Part of a small language model's weights: vocabulary 19322.
Each number is 50 + 12 x the weight over its row's rms, rounded and kept within 0 to 99. Layers, rows and columns count from 0. The size before them is the row's rms in percent of the matrix's.

# layer 5 attention query, 320x320, rms 0.0438, rows 0-14,64-78,128-142,192-206,256-269, columns 160-239
109:28 54 46 32 79 43 62 35 24 38 34 51 45 40 65 34 36 73 85 55 33 50 54 33 62 49 57 58 31 51 48 42 42 52 66 63 58 49 66 28 34 38 60 34 49 75 48 58 38 52 64 46 44 61 47 64 69 34 54 54 30 63 66 66 64 34 59 42 24 47 63 53 45 70 39 64 57 33 59 53
107:58 34 63 43 38 57 39 80 63 61 73 59 62 65 57 45 58 27 51 57 55 48 36 42 41 36 49 47 51 69 14 53 66 58 45 68 40 38 38 50 46 33 48 64 59 25 60 45 59 61 37 52 38 24 57 37 43 57 25 74 52 47 45 44 53 60 62 43 65 41 62 68 49 40 64 48 54 48 30 47
115:51 49 31 51 56 55 55 22 45 23 29 47 44 46 46 59 19 70 59 58 54 54 56 43 55 54 44 56 44 53 78 58 46 34 62 47 58 56 59 45 55 53 51 57 31 66 45 60 41 24 56 31 58 56 57 68 26 31 55 29 45 79 52 70 51 49 41 59 24 61 38 71 62 69 44 35 41 43 67 66
112:43 27 53 51 48 58 61 52 55 51 71 39 65 37 39 58 41 52 25 50 60 35 67 39 39 59 63 38 64 55 55 52 54 42 56 61 46 68 39 67 66 63 34 45 56 30 58 33 39 42 47 52 51 36 34 65 40 59 65 52 49 54 48 57 44 52 29 56 40 59 35 67 69 43 65 46 50 71 42 62
105:51 44 36 58 64 53 59 52 71 61 50 53 52 33 44 59 66 51 36 54 44 56 43 38 33 44 51 38 64 59 67 43 53 45 39 40 38 54 45 47 88 39 47 38 51 50 58 43 33 47 37 51 47 51 40 59 64 75 57 45 63 54 29 41 53 73 52 38 63 31 43 68 58 48 67 42 51 60 43 63
119:44 62 57 40 67 33 39 59 55 63 49 56 59 69 62 43 77 51 51 51 54 45 35 52 66 59 38 49 47 40 26 38 18 46 36 40 46 37 41 49 27 28 57 55 49 53 56 63 61 61 51 52 53 41 52 29 57 46 38 56 56 43 52 35 42 34 58 47 60 51 52 18 37 32 38 64 53 48 52 40
109:51 62 58 40 38 51 50 37 30 44 31 55 32 55 50 50 59 55 72 42 45 52 27 52 67 49 56 54 43 46 52 43 43 37 47 46 63 58 70 45 48 64 56 67 60 64 43 54 63 53 54 58 63 63 68 42 44 36 50 59 35 50 66 45 63 57 44 47 51 78 39 47 35 54 47 55 58 42 68 63
105:35 52 67 53 46 47 40 56 39 44 39 40 50 53 49 69 60 63 28 47 45 41 31 45 36 66 39 52 56 42 41 50 49 17 32 48 47 46 43 43 49 46 60 72 57 59 37 62 64 72 47 49 49 42 54 59 58 40 61 43 39 52 52 46 55 18 42 65 44 57 40 33 32 53 33 53 58 49 65 39
092:44 54 56 58 51 63 48 37 40 45 52 53 37 35 30 66 44 65 53 31 31 28 65 55 42 58 27 47 44 59 63 35 47 26 45 53 38 36 58 39 62 47 41 58 55 55 72 49 52 54 46 36 66 61 58 78 50 44 71 39 42 45 45 59 55 54 46 53 46 47 35 42 25 49 53 54 44 51 61 81
111:45 33 44 62 54 62 48 48 41 33 45 65 48 53 81 65 59 35 68 58 73 51 56 38 42 64 40 48 53 37 58 52 51 53 44 25 63 45 39 64 54 53 37 29 34 53 35 62 25 61 60 60 36 39 34 44 74 65 49 54 35 36 45 25 41 22 62 67 46 46 50 57 53 50 43 25 31 67 66 21
100:51 30 66 63 43 74 61 47 47 60 48 58 47 42 49 58 46 48 17 43 70 52 50 34 27 55 58 33 68 47 45 46 45 42 38 51 50 33 39 49 45 45 27 39 53 38 45 31 27 31 41 55 43 37 32 52 53 64 60 58 61 60 48 62 33 50 51 46 66 43 48 59 54 50 58 52 42 63 44 49
102:40 39 61 89 47 51 54 49 42 29 25 71 66 39 54 51 46 38 41 57 62 42 38 35 54 68 36 55 44 50 64 34 31 44 72 49 38 45 47 47 44 41 49 42 48 76 29 49 41 52 61 63 41 41 45 34 84 45 52 46 47 52 39 40 51 46 51 50 54 40 60 59 58 52 40 28 52 41 69 28
106:55 52 50 51 58 63 53 58 54 60 33 57 53 54 58 76 59 38 37 54 48 51 54 27 34 42 66 39 49 46 65 55 38 35 32 42 35 39 48 43 55 51 51 54 39 57 36 40 31 37 61 49 41 57 44 58 55 60 43 17 83 54 36 58 40 31 29 54 33 57 52 59 60 55 54 50 41 54 71 36
098:52 32 40 66 64 52 56 46 40 34 25 46 54 49 65 56 45 34 33 37 59 68 71 41 38 55 28 45 38 42 81 48 53 35 43 46 50 56 34 59 56 57 49 58 44 56 20 43 25 52 55 54 42 56 34 58 57 58 58 30 56 71 56 50 42 43 32 70 45 72 53 67 48 43 54 42 42 52 73 34
101:46 59 44 52 46 57 42 32 51 38 46 61 37 51 63 56 67 47 46 62 46 50 52 52 37 81 42 51 54 57 54 43 70 36 55 35 11 52 59 33 54 46 56 44 43 74 52 28 63 58 56 71 54 59 49 14 38 39 58 32 40 74 49 77 40 68 50 46 50 45 27 47 63 53 55 44 48 44 54 49
101:37 43 63 44 65 42 71 39 15 52 63 51 58 38 54 48 55 53 38 40 48 60 43 35 26 49 49 33 33 53 52 44 37 38 41 27 57 37 54 39 50 40 48 44 60 47 43 40 61 24 26 72 50 53 34 60 63 37 68 33 48 31 46 52 52 32 51 30 57 41 69 32 38 61 34 54 51 45 44 52
098:29 48 55 74 60 63 39 71 61 50 63 70 38 48 48 55 53 47 33 64 62 31 60 45 58 56 40 54 69 43 52 53 70 58 44 72 39 60 64 55 57 51 55 43 63 62 38 68 49 64 57 48 49 49 39 40 50 41 36 55 52 45 67 42 40 56 42 47 43 37 33 63 62 67 53 61 50 62 51 43
104:67 59 47 44 68 33 62 42 41 59 40 54 53 29 54 41 31 50 59 62 43 41 53 54 56 35 59 44 34 60 38 70 29 47 61 22 62 64 38 49 44 66 42 42 29 60 71 48 48 37 68 41 52 69 53 56 34 41 49 47 47 72 58 41 57 66 50 23 41 59 64 47 53 50 51 35 52 30 55 61
104:49 34 37 57 51 50 52 58 75 48 28 48 35 40 51 46 46 37 48 53 60 31 49 57 49 49 74 47 49 62 50 43 36 64 41 46 36 55 59 69 44 59 59 52 36 35 50 54 34 62 63 26 49 55 34 51 53 63 29 64 43 58 39 59 27 53 33 63 49 55 51 63 46 59 47 45 61 66 52 60
107:62 40 37 52 61 54 61 59 68 60 37 54 38 45 69 58 41 33 55 53 63 33 60 57 40 33 71 36 64 56 62 51 44 56 45 56 57 45 58 70 41 72 66 47 34 45 43 42 34 65 47 35 42 40 23 61 62 66 33 50 41 60 34 54 48 50 45 54 62 20 53 77 76 63 39 43 37 49 25 74
100:53 55 58 56 59 42 42 42 22 30 49 56 74 61 49 60 37 48 36 62 43 50 26 46 46 51 24 62 49 42 41 57 68 44 55 55 27 34 70 31 53 28 33 50 46 60 54 68 57 62 51 61 53 37 62 42 39 50 48 41 48 32 38 51 58 45 55 52 44 60 55 48 46 37 72 56 55 50 66 44
098:47 64 41 61 46 45 32 60 36 36 63 53 23 48 45 34 36 78 68 37 44 53 49 52 47 38 31 59 43 45 31 46 64 40 55 34 54 57 40 39 53 59 36 68 73 61 67 58 48 48 31 47 63 58 79 44 33 31 63 37 54 54 70 40 59 48 53 51 54 63 36 27 35 53 52 46 67 35 62 45
085:50 58 55 50 45 35 38 50 39 40 59 80 59 68 34 63 51 51 33 68 53 36 42 42 40 63 30 58 50 29 54 42 50 41 65 40 53 50 45 58 48 52 60 77 57 54 44 84 55 54 64 58 45 45 57 50 45 42 34 42 43 30 51 51 46 35 40 61 54 73 74 56 38 53 53 75 72 41 49 48
097:43 53 38 50 69 56 30 32 41 43 61 39 46 61 18 52 50 43 68 24 26 29 26 68 42 50 46 64 61 39 46 37 54 52 50 46 41 34 54 31 32 41 55 69 71 61 67 57 77 61 67 47 53 53 76 49 24 26 50 11 45 43 62 46 48 54 50 42 44 47 53 45 53 68 52 61 65 51 71 64
103:58 57 46 78 33 34 40 41 56 27 44 63 54 64 59 61 47 41 50 54 64 50 38 35 58 57 53 46 35 14 70 37 30 65 38 38 51 39 44 50 55 59 34 48 26 33 46 60 28 55 76 47 41 37 44 56 69 67 52 48 37 42 49 24 45 49 63 56 47 50 58 66 56 37 45 41 55 57 71 55
092:54 48 61 67 33 57 47 48 58 39 39 52 64 69 67 64 62 51 45 71 71 66 39 18 40 59 48 20 57 41 46 37 34 41 42 45 57 24 44 39 54 64 60 40 43 29 49 57 38 39 57 44 48 46 32 45 43 56 57 61 44 57 41 71 45 57 49 60 61 53 73 46 70 45 40 35 44 63 44 56
113:52 43 55 72 38 43 60 65 43 23 35 64 45 67 65 65 51 44 48 70 65 35 33 49 55 46 46 52 31 37 50 40 39 45 60 60 36 48 89 64 50 45 53 68 49 52 45 49 57 56 51 79 35 40 36 51 62 51 43 62 43 55 58 57 46 40 46 59 52 47 61 57 47 44 43 37 55 45 60 46
103:64 36 27 45 41 26 43 71 52 64 42 59 52 39 61 70 68 51 56 69 59 29 62 44 44 39 57 51 52 53 45 45 50 56 49 35 46 55 55 67 56 55 54 54 56 35 35 53 40 33 55 38 44 59 33 42 59 59 57 34 57 47 22 27 41 56 25 70 52 48 63 53 58 57 55 50 36 39 55 45
092:37 62 48 67 54 57 50 54 42 38 47 41 49 55 47 47 48 54 35 30 76 69 38 45 32 56 42 48 53 42 62 36 39 61 43 48 46 42 27 60 46 67 46 54 43 40 40 38 17 54 67 33 31 30 36 37 43 69 44 48 56 49 47 46 50 38 49 40 42 38 59 46 40 44 53 39 52 44 53 64
098:68 65 58 46 51 65 39 55 53 57 28 44 44 59 74 50 47 44 45 50 62 46 52 70 54 34 52 49 56 58 60 59 22 39 66 54 52 50 62 63 24 42 76 59 65 38 77 55 36 69 49 54 51 64 57 71 55 50 38 60 20 42 54 63 45 72 48 74 48 34 45 46 81 54 45 68 56 49 68 57
097:33 49 34 30 60 48 62 32 30 66 37 42 51 47 48 25 37 41 56 57 49 50 35 28 49 37 48 42 34 52 44 35 34 53 41 14 63 38 66 35 12 37 70 54 32 67 48 50 64 41 70 44 52 59 50 57 52 34 60 89 50 61 74 59 45 31 71 39 56 55 63 52 25 56 51 69 68 55 34 45
107:60 43 68 57 47 40 30 60 42 40 60 52 49 63 55 67 54 58 30 54 28 36 58 69 51 44 50 68 69 60 47 55 72 64 59 91 38 53 17 56 45 39 37 45 62 41 42 45 28 64 45 76 45 54 59 63 59 45 28 43 52 43 33 55 51 65 60 60 68 26 55 50 69 56 60 53 46 52 38 53
107:49 50 15 65 47 65 67 26 57 40 43 46 41 36 39 37 24 53 59 64 50 50 49 59 52 55 48 50 43 57 57 48 38 38 55 27 63 65 65 49 44 57 65 71 35 56 57 58 63 32 58 23 76 56 72 61 45 39 52 57 31 79 69 59 48 67 36 60 46 69 40 55 54 43 44 53 49 55 45 55
092:57 30 38 64 22 55 64 53 96 46 38 54 40 36 45 60 48 33 37 43 72 50 46 49 44 52 61 44 59 51 69 53 51 57 52 46 55 51 41 52 76 57 52 66 51 38 68 37 53 38 41 37 58 55 44 48 37 55 42 48 46 46 56 42 43 67 58 54 50 57 36 61 52 53 46 23 39 61 46 56
094:64 41 51 61 55 38 60 48 69 63 61 59 40 44 42 61 45 54 51 64 34 38 49 53 41 44 52 22 71 59 61 44 44 57 42 64 27 37 42 43 66 41 48 52 50 52 58 45 43 36 37 64 39 58 51 39 54 79 41 43 64 49 45 40 48 66 36 47 66 50 38 58 68 46 46 38 49 69 47 64
113:54 56 65 48 59 36 25 59 44 53 48 55 55 75 56 66 84 59 48 50 53 56 46 40 59 47 33 60 30 26 29 56 46 35 42 46 50 32 49 54 49 35 37 48 61 41 31 53 41 58 62 60 40 31 49 31 62 53 55 45 71 29 20 32 51 37 54 38 45 41 61 47 50 48 54 50 58 49 58 38
098:41 59 48 39 60 63 42 36 23 55 54 48 34 38 54 35 49 68 63 54 51 50 59 53 48 66 64 58 34 46 37 51 81 29 52 36 66 68 65 51 39 56 48 65 42 69 56 68 52 56 53 42 62 48 63 63 22 42 68 72 60 63 49 63 73 43 36 39 44 56 76 54 35 50 79 47 59 36 55 59
100:45 63 61 58 45 22 44 61 20 50 59 74 49 85 73 72 60 50 30 61 47 58 25 47 41 62 30 46 45 32 42 46 42 55 35 58 44 48 50 44 73 41 59 57 44 49 28 60 52 46 51 57 37 34 59 52 53 29 42 50 53 50 44 38 39 49 55 37 55 50 62 38 51 44 49 43 60 52 62 39
097:44 63 49 49 46 47 49 45 44 66 67 40 46 50 25 53 34 55 69 42 53 19 36 49 54 44 47 47 39 63 49 32 42 47 43 58 44 52 70 33 46 33 55 71 53 50 62 53 51 57 45 30 60 70 47 51 56 34 50 54 49 41 53 39 53 50 39 41 47 56 49 17 39 35 69 56 60 54 72 58
111:72 45 44 58 54 44 40 42 51 48 23 88 49 44 74 58 62 39 50 73 70 64 33 42 44 56 53 47 34 21 57 45 39 42 52 45 53 31 57 56 65 53 39 59 34 51 44 57 23 71 52 53 43 23 50 46 72 67 45 45 21 43 45 17 33 60 63 59 53 47 51 55 64 52 47 46 57 45 56 30
101:70 35 59 64 39 43 62 40 50 32 38 55 71 55 45 71 43 39 55 77 70 55 47 34 49 52 53 52 52 28 53 38 45 47 31 41 41 47 73 62 54 45 53 37 29 52 38 30 47 35 44 54 32 67 45 61 57 65 60 52 50 52 32 41 36 57 66 48 49 31 53 51 55 60 44 59 40 78 47 59
116:41 48 48 89 50 50 48 66 41 18 30 64 48 60 63 66 50 35 52 62 63 59 55 51 40 51 48 62 36 27 69 43 30 58 55 46 51 49 39 57 51 53 39 40 44 67 38 45 34 53 78 53 34 28 58 37 63 60 48 42 49 32 61 46 56 44 41 52 49 52 55 57 58 58 55 45 43 56 62 51
104:52 45 56 67 42 37 54 44 57 52 21 75 50 62 63 56 62 37 49 75 74 60 31 46 41 44 50 44 55 46 58 45 47 67 42 36 32 55 61 38 69 48 55 45 23 45 45 43 36 30 55 48 38 48 47 44 58 67 35 48 55 38 43 37 34 47 41 51 67 50 47 45 65 35 45 53 53 51 55 34
100:70 45 39 61 62 53 43 51 46 38 20 62 35 53 55 50 63 50 37 71 50 66 37 36 31 56 42 44 32 45 66 47 35 44 37 44 61 45 48 43 46 63 44 64 31 58 41 43 12 52 51 58 31 48 49 64 41 59 36 37 56 48 42 38 43 54 50 78 57 54 49 43 44 49 37 55 57 52 57 42
113:70 64 47 42 55 47 29 29 38 65 60 55 37 67 35 35 50 53 37 47 38 45 47 67 45 61 24 50 68 76 46 53 47 41 58 50 39 49 54 39 47 49 79 64 60 48 78 41 63 44 40 71 47 70 61 44 35 39 43 60 54 54 56 55 38 69 51 49 60 48 19 31 76 36 38 37 48 66 29 56
085:44 50 35 26 67 39 45 33 48 37 46 48 44 48 66 28 44 55 42 42 63 46 46 51 54 55 59 51 44 32 48 35 44 29 49 46 58 51 70 47 22 42 44 53 39 43 46 74 33 56 54 41 45 54 42 45 47 42 45 60 42 59 61 57 44 38 70 38 14 66 34 51 40 45 36 73 90 50 59 55
094:44 58 62 50 36 37 42 66 40 42 36 60 47 71 49 55 50 56 64 57 54 42 50 53 44 46 36 49 56 65 37 58 53 53 44 64 24 30 45 37 41 43 67 45 65 64 54 60 50 74 41 36 57 49 54 56 64 59 31 57 44 41 28 53 52 60 71 69 64 29 65 55 62 47 52 38 45 50 35 59
100:56 47 45 44 57 69 47 19 58 44 60 25 52 24 58 51 29 57 46 40 58 48 50 48 53 56 49 56 38 60 61 58 42 43 59 45 62 71 45 42 60 57 45 57 29 47 65 43 46 33 42 40 53 58 59 63 19 34 49 47 53 75 71 70 35 53 33 40 28 73 31 58 43 59 49 51 52 44 49 62
092:61 37 36 51 55 70 65 52 65 59 53 30 44 28 24 57 27 53 47 48 41 31 63 43 43 41 67 50 44 53 65 48 61 53 53 45 65 74 36 63 57 75 52 56 45 42 52 44 42 46 53 40 48 54 49 69 46 59 69 37 51 76 66 62 51 63 32 51 59 42 41 62 50 63 46 51 35 62 61 65
097:61 50 31 57 68 60 48 53 64 74 55 50 37 18 41 59 58 49 50 42 40 46 72 32 30 51 50 41 53 54 53 44 56 58 39 47 47 47 36 58 81 58 50 36 51 65 49 56 49 56 40 56 41 51 47 58 58 80 59 26 65 59 43 45 56 56 62 43 52 44 30 51 51 57 33 54 43 63 35 71
114:45 55 54 46 56 29 35 66 28 57 47 67 55 69 53 52 68 51 48 76 48 66 41 52 57 57 26 48 71 44 18 41 44 32 38 49 46 40 55 55 47 48 57 54 58 41 17 55 56 54 54 68 59 39 49 34 59 52 40 63 50 51 33 40 48 46 63 58 58 52 59 29 60 37 39 54 67 59 61 37
102:37 47 42 53 26 34 45 45 21 33 58 66 52 67 62 43 46 36 61 51 52 48 22 60 63 62 66 55 44 48 46 41 45 51 36 45 56 58 51 32 57 50 37 61 67 40 41 62 67 48 46 64 66 51 60 42 36 42 55 70 31 53 50 30 68 37 43 48 45 63 71 36 32 44 44 39 59 37 71 43
100:39 41 64 56 55 52 33 60 17 46 65 48 56 58 55 63 54 48 36 70 37 65 37 33 42 59 41 66 55 41 18 43 40 28 27 47 29 40 49 41 57 52 64 47 61 43 31 73 58 51 57 61 61 44 67 53 58 53 57 39 18 48 47 49 51 27 53 47 42 55 41 36 44 47 44 51 69 53 52 51
104:43 55 49 32 37 48 44 51 38 57 70 47 59 48 50 45 30 58 46 33 47 43 53 57 55 52 44 42 52 70 43 46 49 53 59 54 64 52 55 30 60 41 51 56 81 39 58 50 64 48 44 60 65 42 65 54 41 29 63 47 40 51 58 40 55 38 53 37 50 48 42 28 28 61 34 48 52 45 48 53
112:61 52 46 65 49 47 40 30 48 71 29 52 49 41 63 57 60 34 60 73 57 85 66 43 44 36 44 65 52 36 55 58 42 40 40 31 51 40 41 27 53 53 46 47 25 54 47 55 23 44 49 50 40 43 38 51 54 72 52 47 50 51 32 50 48 51 38 58 37 33 62 45 75 62 50 54 43 45 63 41
112:61 41 34 49 54 56 48 58 55 56 57 32 50 43 42 55 64 47 44 59 60 62 63 37 47 63 54 51 51 40 45 49 51 37 45 37 41 61 41 66 53 54 46 38 29 51 52 35 40 28 58 39 27 62 42 55 50 52 60 44 34 58 60 70 32 52 42 49 51 64 70 65 51 51 56 66 48 66 49 58
122:50 45 51 77 50 58 54 61 41 41 35 85 66 39 72 56 36 36 54 62 55 52 49 51 53 73 44 62 40 39 65 54 46 55 72 45 70 49 47 35 57 57 49 43 43 68 39 55 43 39 70 63 58 39 43 48 76 59 52 41 52 45 44 48 47 52 59 48 48 54 58 47 59 51 55 38 52 46 71 58
117:57 39 40 52 43 53 55 57 53 58 42 36 66 50 59 57 48 39 59 72 49 57 59 41 29 43 62 54 50 36 55 36 41 54 40 46 37 45 40 49 56 58 39 42 29 49 34 54 35 29 61 35 26 78 49 50 53 65 58 49 75 44 40 59 25 61 36 65 72 46 53 68 57 44 50 50 30 57 52 36
117:61 44 51 64 64 50 54 55 52 47 23 70 59 45 40 74 56 44 35 60 68 55 66 27 37 70 43 46 36 53 62 49 52 46 41 55 43 72 30 65 55 70 40 41 39 56 44 45 36 42 65 53 31 58 39 50 49 56 55 36 52 51 37 56 58 41 52 68 35 63 38 28 57 56 59 47 56 48 79 60
110:55 66 29 37 41 57 30 30 55 75 60 43 46 48 43 30 42 63 37 52 34 51 39 60 44 42 43 59 55 57 54 58 55 48 43 27 46 59 61 54 59 57 61 47 54 65 61 47 67 53 41 53 43 77 46 36 43 46 45 39 46 63 66 71 49 68 50 35 56 42 37 56 78 63 35 58 46 65 47 48
070:33 19 54 66 43 61 33 52 62 49 53 72 52 54 76 36 52 57 48 50 63 69 65 59 37 53 59 43 42 64 42 49 61 39 36 29 60 37 36 36 62 36 57 45 57 70 59 71 46 60 39 47 45 55 33 38 55 51 52 62 37 26 51 44 65 49 39 42 39 36 39 62 41 55 54 67 44 68 59 31
066:68 72 22 45 43 50 63 51 59 57 42 53 38 56 47 61 60 46 37 43 44 41 52 45 63 46 37 60 56 56 42 51 46 55 47 63 51 57 53 61 20 45 62 65 52 40 26 61 72 45 31 48 62 54 47 56 60 59 43 53 58 49 50 30 60 67 25 47 58 41 53 49 55 48 36 62 64 29 36 53
066:65 43 54 67 54 42 53 35 57 50 52 57 72 49 56 33 37 55 29 77 52 74 49 40 25 64 59 41 33 43 62 33 43 25 61 48 64 45 18 30 60 56 42 40 46 38 52 23 49 47 44 61 47 42 42 66 51 57 36 76 40 61 55 62 66 26 64 32 43 56 43 31 41 49 40 45 40 49 57 33
074:57 42 41 53 57 59 66 48 55 64 55 40 38 39 65 34 28 68 49 55 55 58 55 58 37 50 56 40 47 62 45 46 21 33 43 41 48 58 55 66 57 55 58 45 51 68 60 44 42 33 60 45 42 66 33 45 26 47 49 42 49 74 52 66 34 60 49 39 47 71 44 54 46 49 29 35 46 60 52 56
071:38 44 30 55 56 59 65 60 48 70 49 29 46 49 54 52 41 73 71 36 41 66 36 64 45 36 62 39 54 55 51 49 35 30 48 35 41 47 54 61 55 50 58 42 49 61 52 41 40 56 61 45 44 78 28 34 41 64 62 51 55 56 47 59 42 58 43 41 45 69 26 71 51 77 40 46 63 57 42 53
083:41 67 61 63 38 52 34 67 22 22 42 67 61 66 49 75 70 49 63 56 59 30 32 60 58 56 45 67 39 36 60 50 66 42 62 52 36 51 59 56 63 44 48 48 42 49 34 52 47 46 56 56 55 27 54 51 86 53 62 56 42 13 35 53 55 51 48 48 51 57 59 64 54 39 73 54 46 48 53 37
067:65 71 52 35 59 58 49 64 54 38 56 58 55 48 52 81 63 38 64 58 60 43 52 33 48 65 38 64 54 46 42 48 53 49 67 59 52 57 65 49 54 69 50 63 33 40 50 56 51 54 50 43 64 46 67 53 54 69 57 53 54 49 40 42 51 45 52 70 69 61 40 41 56 37 70 44 45 36 49 42
069:44 61 46 57 45 53 66 71 35 45 42 65 73 49 36 61 51 60 36 66 39 43 46 24 08 48 25 57 57 23 55 44 58 52 67 64 64 51 24 59 72 40 59 45 42 45 35 56 44 45 45 57 43 61 41 43 38 51 47 49 45 22 42 50 37 38 36 52 60 54 37 41 47 63 58 58 23 47 58 36
080:43 51 38 52 45 33 47 40 48 39 52 65 75 40 54 54 50 38 58 62 35 41 43 43 57 70 64 64 55 43 55 35 36 48 46 52 32 55 64 47 59 42 54 57 45 59 56 45 77 59 52 46 76 30 78 59 47 30 40 47 45 42 53 52 48 40 60 46 45 63 54 43 52 40 66 48 51 39 71 72
084:55 45 61 49 63 53 56 48 30 38 42 37 38 48 48 33 58 55 58 33 52 76 65 55 19 63 48 46 32 37 34 52 61 49 62 43 63 59 29 48 67 70 28 51 29 41 66 53 25 41 59 48 33 58 42 69 26 51 66 54 43 46 64 48 56 38 38 61 51 46 44 48 48 53 46 45 58 55 58 46
090:49 54 49 39 55 41 44 39 73 60 59 30 41 77 43 34 53 50 42 64 61 35 38 49 66 42 64 53 61 82 46 49 48 41 23 32 27 23 66 59 43 29 48 63 62 63 53 48 42 37 51 55 47 66 42 64 39 29 22 49 46 45 38 59 41 74 58 49 53 51 51 66 72 64 50 47 56 83 34 48
095:39 49 54 66 38 41 67 34 69 47 30 57 48 69 57 36 40 51 58 59 53 45 38 72 68 45 48 72 49 54 26 46 50 42 68 62 33 40 54 71 50 19 23 50 50 56 36 45 40 55 65 55 57 17 45 62 54 48 36 49 45 38 33 46 58 43 36 56 40 46 67 48 42 51 50 35 55 72 43 53
101:67 42 45 57 57 51 60 72 41 60 36 53 61 49 43 45 49 53 50 68 51 60 53 45 31 45 35 41 57 67 60 48 53 41 48 44 51 72 57 30 68 41 61 43 34 55 52 36 35 47 42 41 37 75 52 28 51 35 41 56 51 53 47 60 36 40 36 59 55 51 38 19 52 45 28 52 44 39 47 44
085:50 57 66 48 59 58 39 30 34 50 32 36 57 55 45 36 52 61 51 47 62 65 64 47 27 58 62 44 39 52 68 75 59 35 65 56 62 64 40 59 65 81 51 37 51 56 46 47 27 28 72 35 34 48 25 53 44 62 49 64 55 50 58 70 47 26 41 50 59 86 50 54 32 67 25 34 53 64 45 55
# layer 5 attention key, 64x320, rms 0.0399, rows 0-13, columns 160-239
093:57 39 23 55 58 40 38 34 70 36 35 42 34 46 55 39 45 34 57 69 57 51 46 48 33 47 68 50 34 52 52 40 45 26 49 64 38 54 37 48 54 58 43 60 39 37 62 62 40 34 56 47 42 49 53 51 63 74 66 34 51 59 42 56 43 43 42 64 36 62 30 53 60 52 55 54 44 51 62 49
098:39 59 43 24 37 51 58 49 44 53 51 50 59 51 53 48 49 48 35 58 38 45 39 61 68 55 45 62 59 54 31 49 50 57 69 36 68 47 60 51 46 44 36 49 32 36 46 50 49 50 42 42 56 42 60 28 64 36 35 86 49 44 66 40 45 68 63 48 49 38 51 36 46 33 38 38 42 44 48 60
093:64 41 38 62 61 39 53 38 35 23 36 49 36 35 65 45 63 40 55 67 54 52 40 60 50 39 52 36 29 33 60 56 44 27 57 51 41 58 44 37 62 61 36 46 30 52 45 47 29 26 56 46 47 50 46 54 60 62 61 44 42 52 51 59 46 26 39 57 51 66 32 49 51 31 48 51 53 45 72 50
083:69 38 66 61 61 42 49 33 49 47 62 64 64 50 55 34 55 55 68 50 47 53 60 41 49 35 48 36 41 47 54 37 36 51 28 66 65 72 33 54 26 65 38 65 49 59 52 43 37 46 31 42 61 44 37 66 60 62 51 46 59 65 52 42 55 55 17 66 38 63 45 43 46 31 70 59 68 62 64 41
086:66 25 62 49 31 45 41 36 62 41 53 49 56 65 39 46 59 52 52 81 61 47 55 44 68 39 57 40 48 35 69 53 39 41 56 60 54 73 61 61 54 59 46 47 59 46 56 42 45 39 51 38 58 54 59 53 31 51 46 48 34 76 34 35 46 48 42 64 42 50 47 60 55 48 48 23 62 57 56 50
090:29 59 42 44 35 64 63 66 63 61 56 40 33 60 42 61 56 51 41 46 40 44 67 38 52 55 39 49 66 63 39 49 67 69 50 49 55 18 64 47 51 49 61 51 62 54 52 46 68 39 35 52 53 61 70 38 38 30 44 70 68 44 44 56 56 76 56 54 53 41 45 64 52 75 41 80 26 43 38 48
106:38 45 40 60 59 52 61 65 64 36 35 53 63 50 42 39 52 48 59 33 43 26 61 47 46 59 36 63 48 44 59 71 68 54 64 46 32 23 69 40 49 24 46 52 76 70 58 37 47 56 53 74 47 39 65 54 50 15 63 31 47 24 58 57 59 61 68 50 55 40 37 37 47 70 45 47 68 27 55 71
088:38 49 49 50 69 39 35 59 43 51 49 34 38 60 45 46 58 48 44 60 37 36 76 49 66 69 54 65 30 55 58 77 66 40 42 48 26 20 71 42 64 46 63 53 70 65 56 45 51 80 44 56 46 58 50 43 63 49 67 47 70 40 26 50 51 34 57 53 40 40 46 43 58 76 70 46 46 49 52 48
105:40 73 31 64 59 67 48 48 53 37 39 51 29 41 51 32 61 52 31 36 32 50 54 50 33 74 33 51 53 48 61 74 56 56 53 48 26 43 56 65 57 20 44 57 60 57 69 65 63 63 48 79 50 70 54 33 45 42 72 20 63 45 52 48 70 58 41 45 55 40 41 47 70 56 62 44 38 43 43 57
100:50 47 50 63 43 54 57 36 59 47 41 55 40 40 21 27 36 66 36 66 43 45 55 41 63 39 57 33 29 48 51 32 36 79 37 50 53 40 41 45 35 57 39 56 58 36 52 51 25 33 49 50 57 41 50 76 48 81 50 47 45 56 50 48 47 34 55 41 46 65 48 72 58 38 64 63 33 58 60 61
100:37 21 61 68 35 50 59 52 47 64 51 61 42 67 37 49 41 49 40 46 54 45 38 55 66 24 43 46 69 58 68 24 54 72 45 70 57 65 57 47 34 52 48 34 54 34 42 52 43 35 58 41 37 61 36 58 33 80 47 57 60 45 41 42 38 49 51 57 41 60 60 65 37 23 56 56 15 56 56 33
106:63 38 58 59 35 62 44 53 30 35 34 48 51 51 50 52 66 48 50 45 73 48 62 47 45 43 76 43 49 56 51 47 52 51 37 61 21 71 70 67 51 68 42 58 38 51 42 47 45 54 53 41 43 10 27 55 69 67 45 45 46 61 45 60 44 36 32 64 33 49 64 59 40 51 51 41 47 39 37 43
086:62 45 62 60 57 68 42 62 60 51 60 28 58 58 35 48 57 61 52 38 54 47 59 46 57 46 61 56 52 35 49 42 60 59 57 50 56 67 56 58 43 63 61 33 45 47 76 51 52 49 44 41 48 47 32 39 45 65 42 46 72 73 47 40 44 53 57 38 39 58 59 79 55 36 54 38 42 71 48 44
092:72 45 56 72 49 54 63 40 40 54 66 63 47 53 74 59 34 69 58 68 49 54 47 41 53 50 61 40 51 43 50 22 52 55 43 50 56 84 33 57 50 56 58 41 50 49 49 23 43 46 61 33 62 70 36 71 48 59 52 49 51 44 41 48 57 80 67 55 35 54 56 44 39 42 38 59 43 32 27 38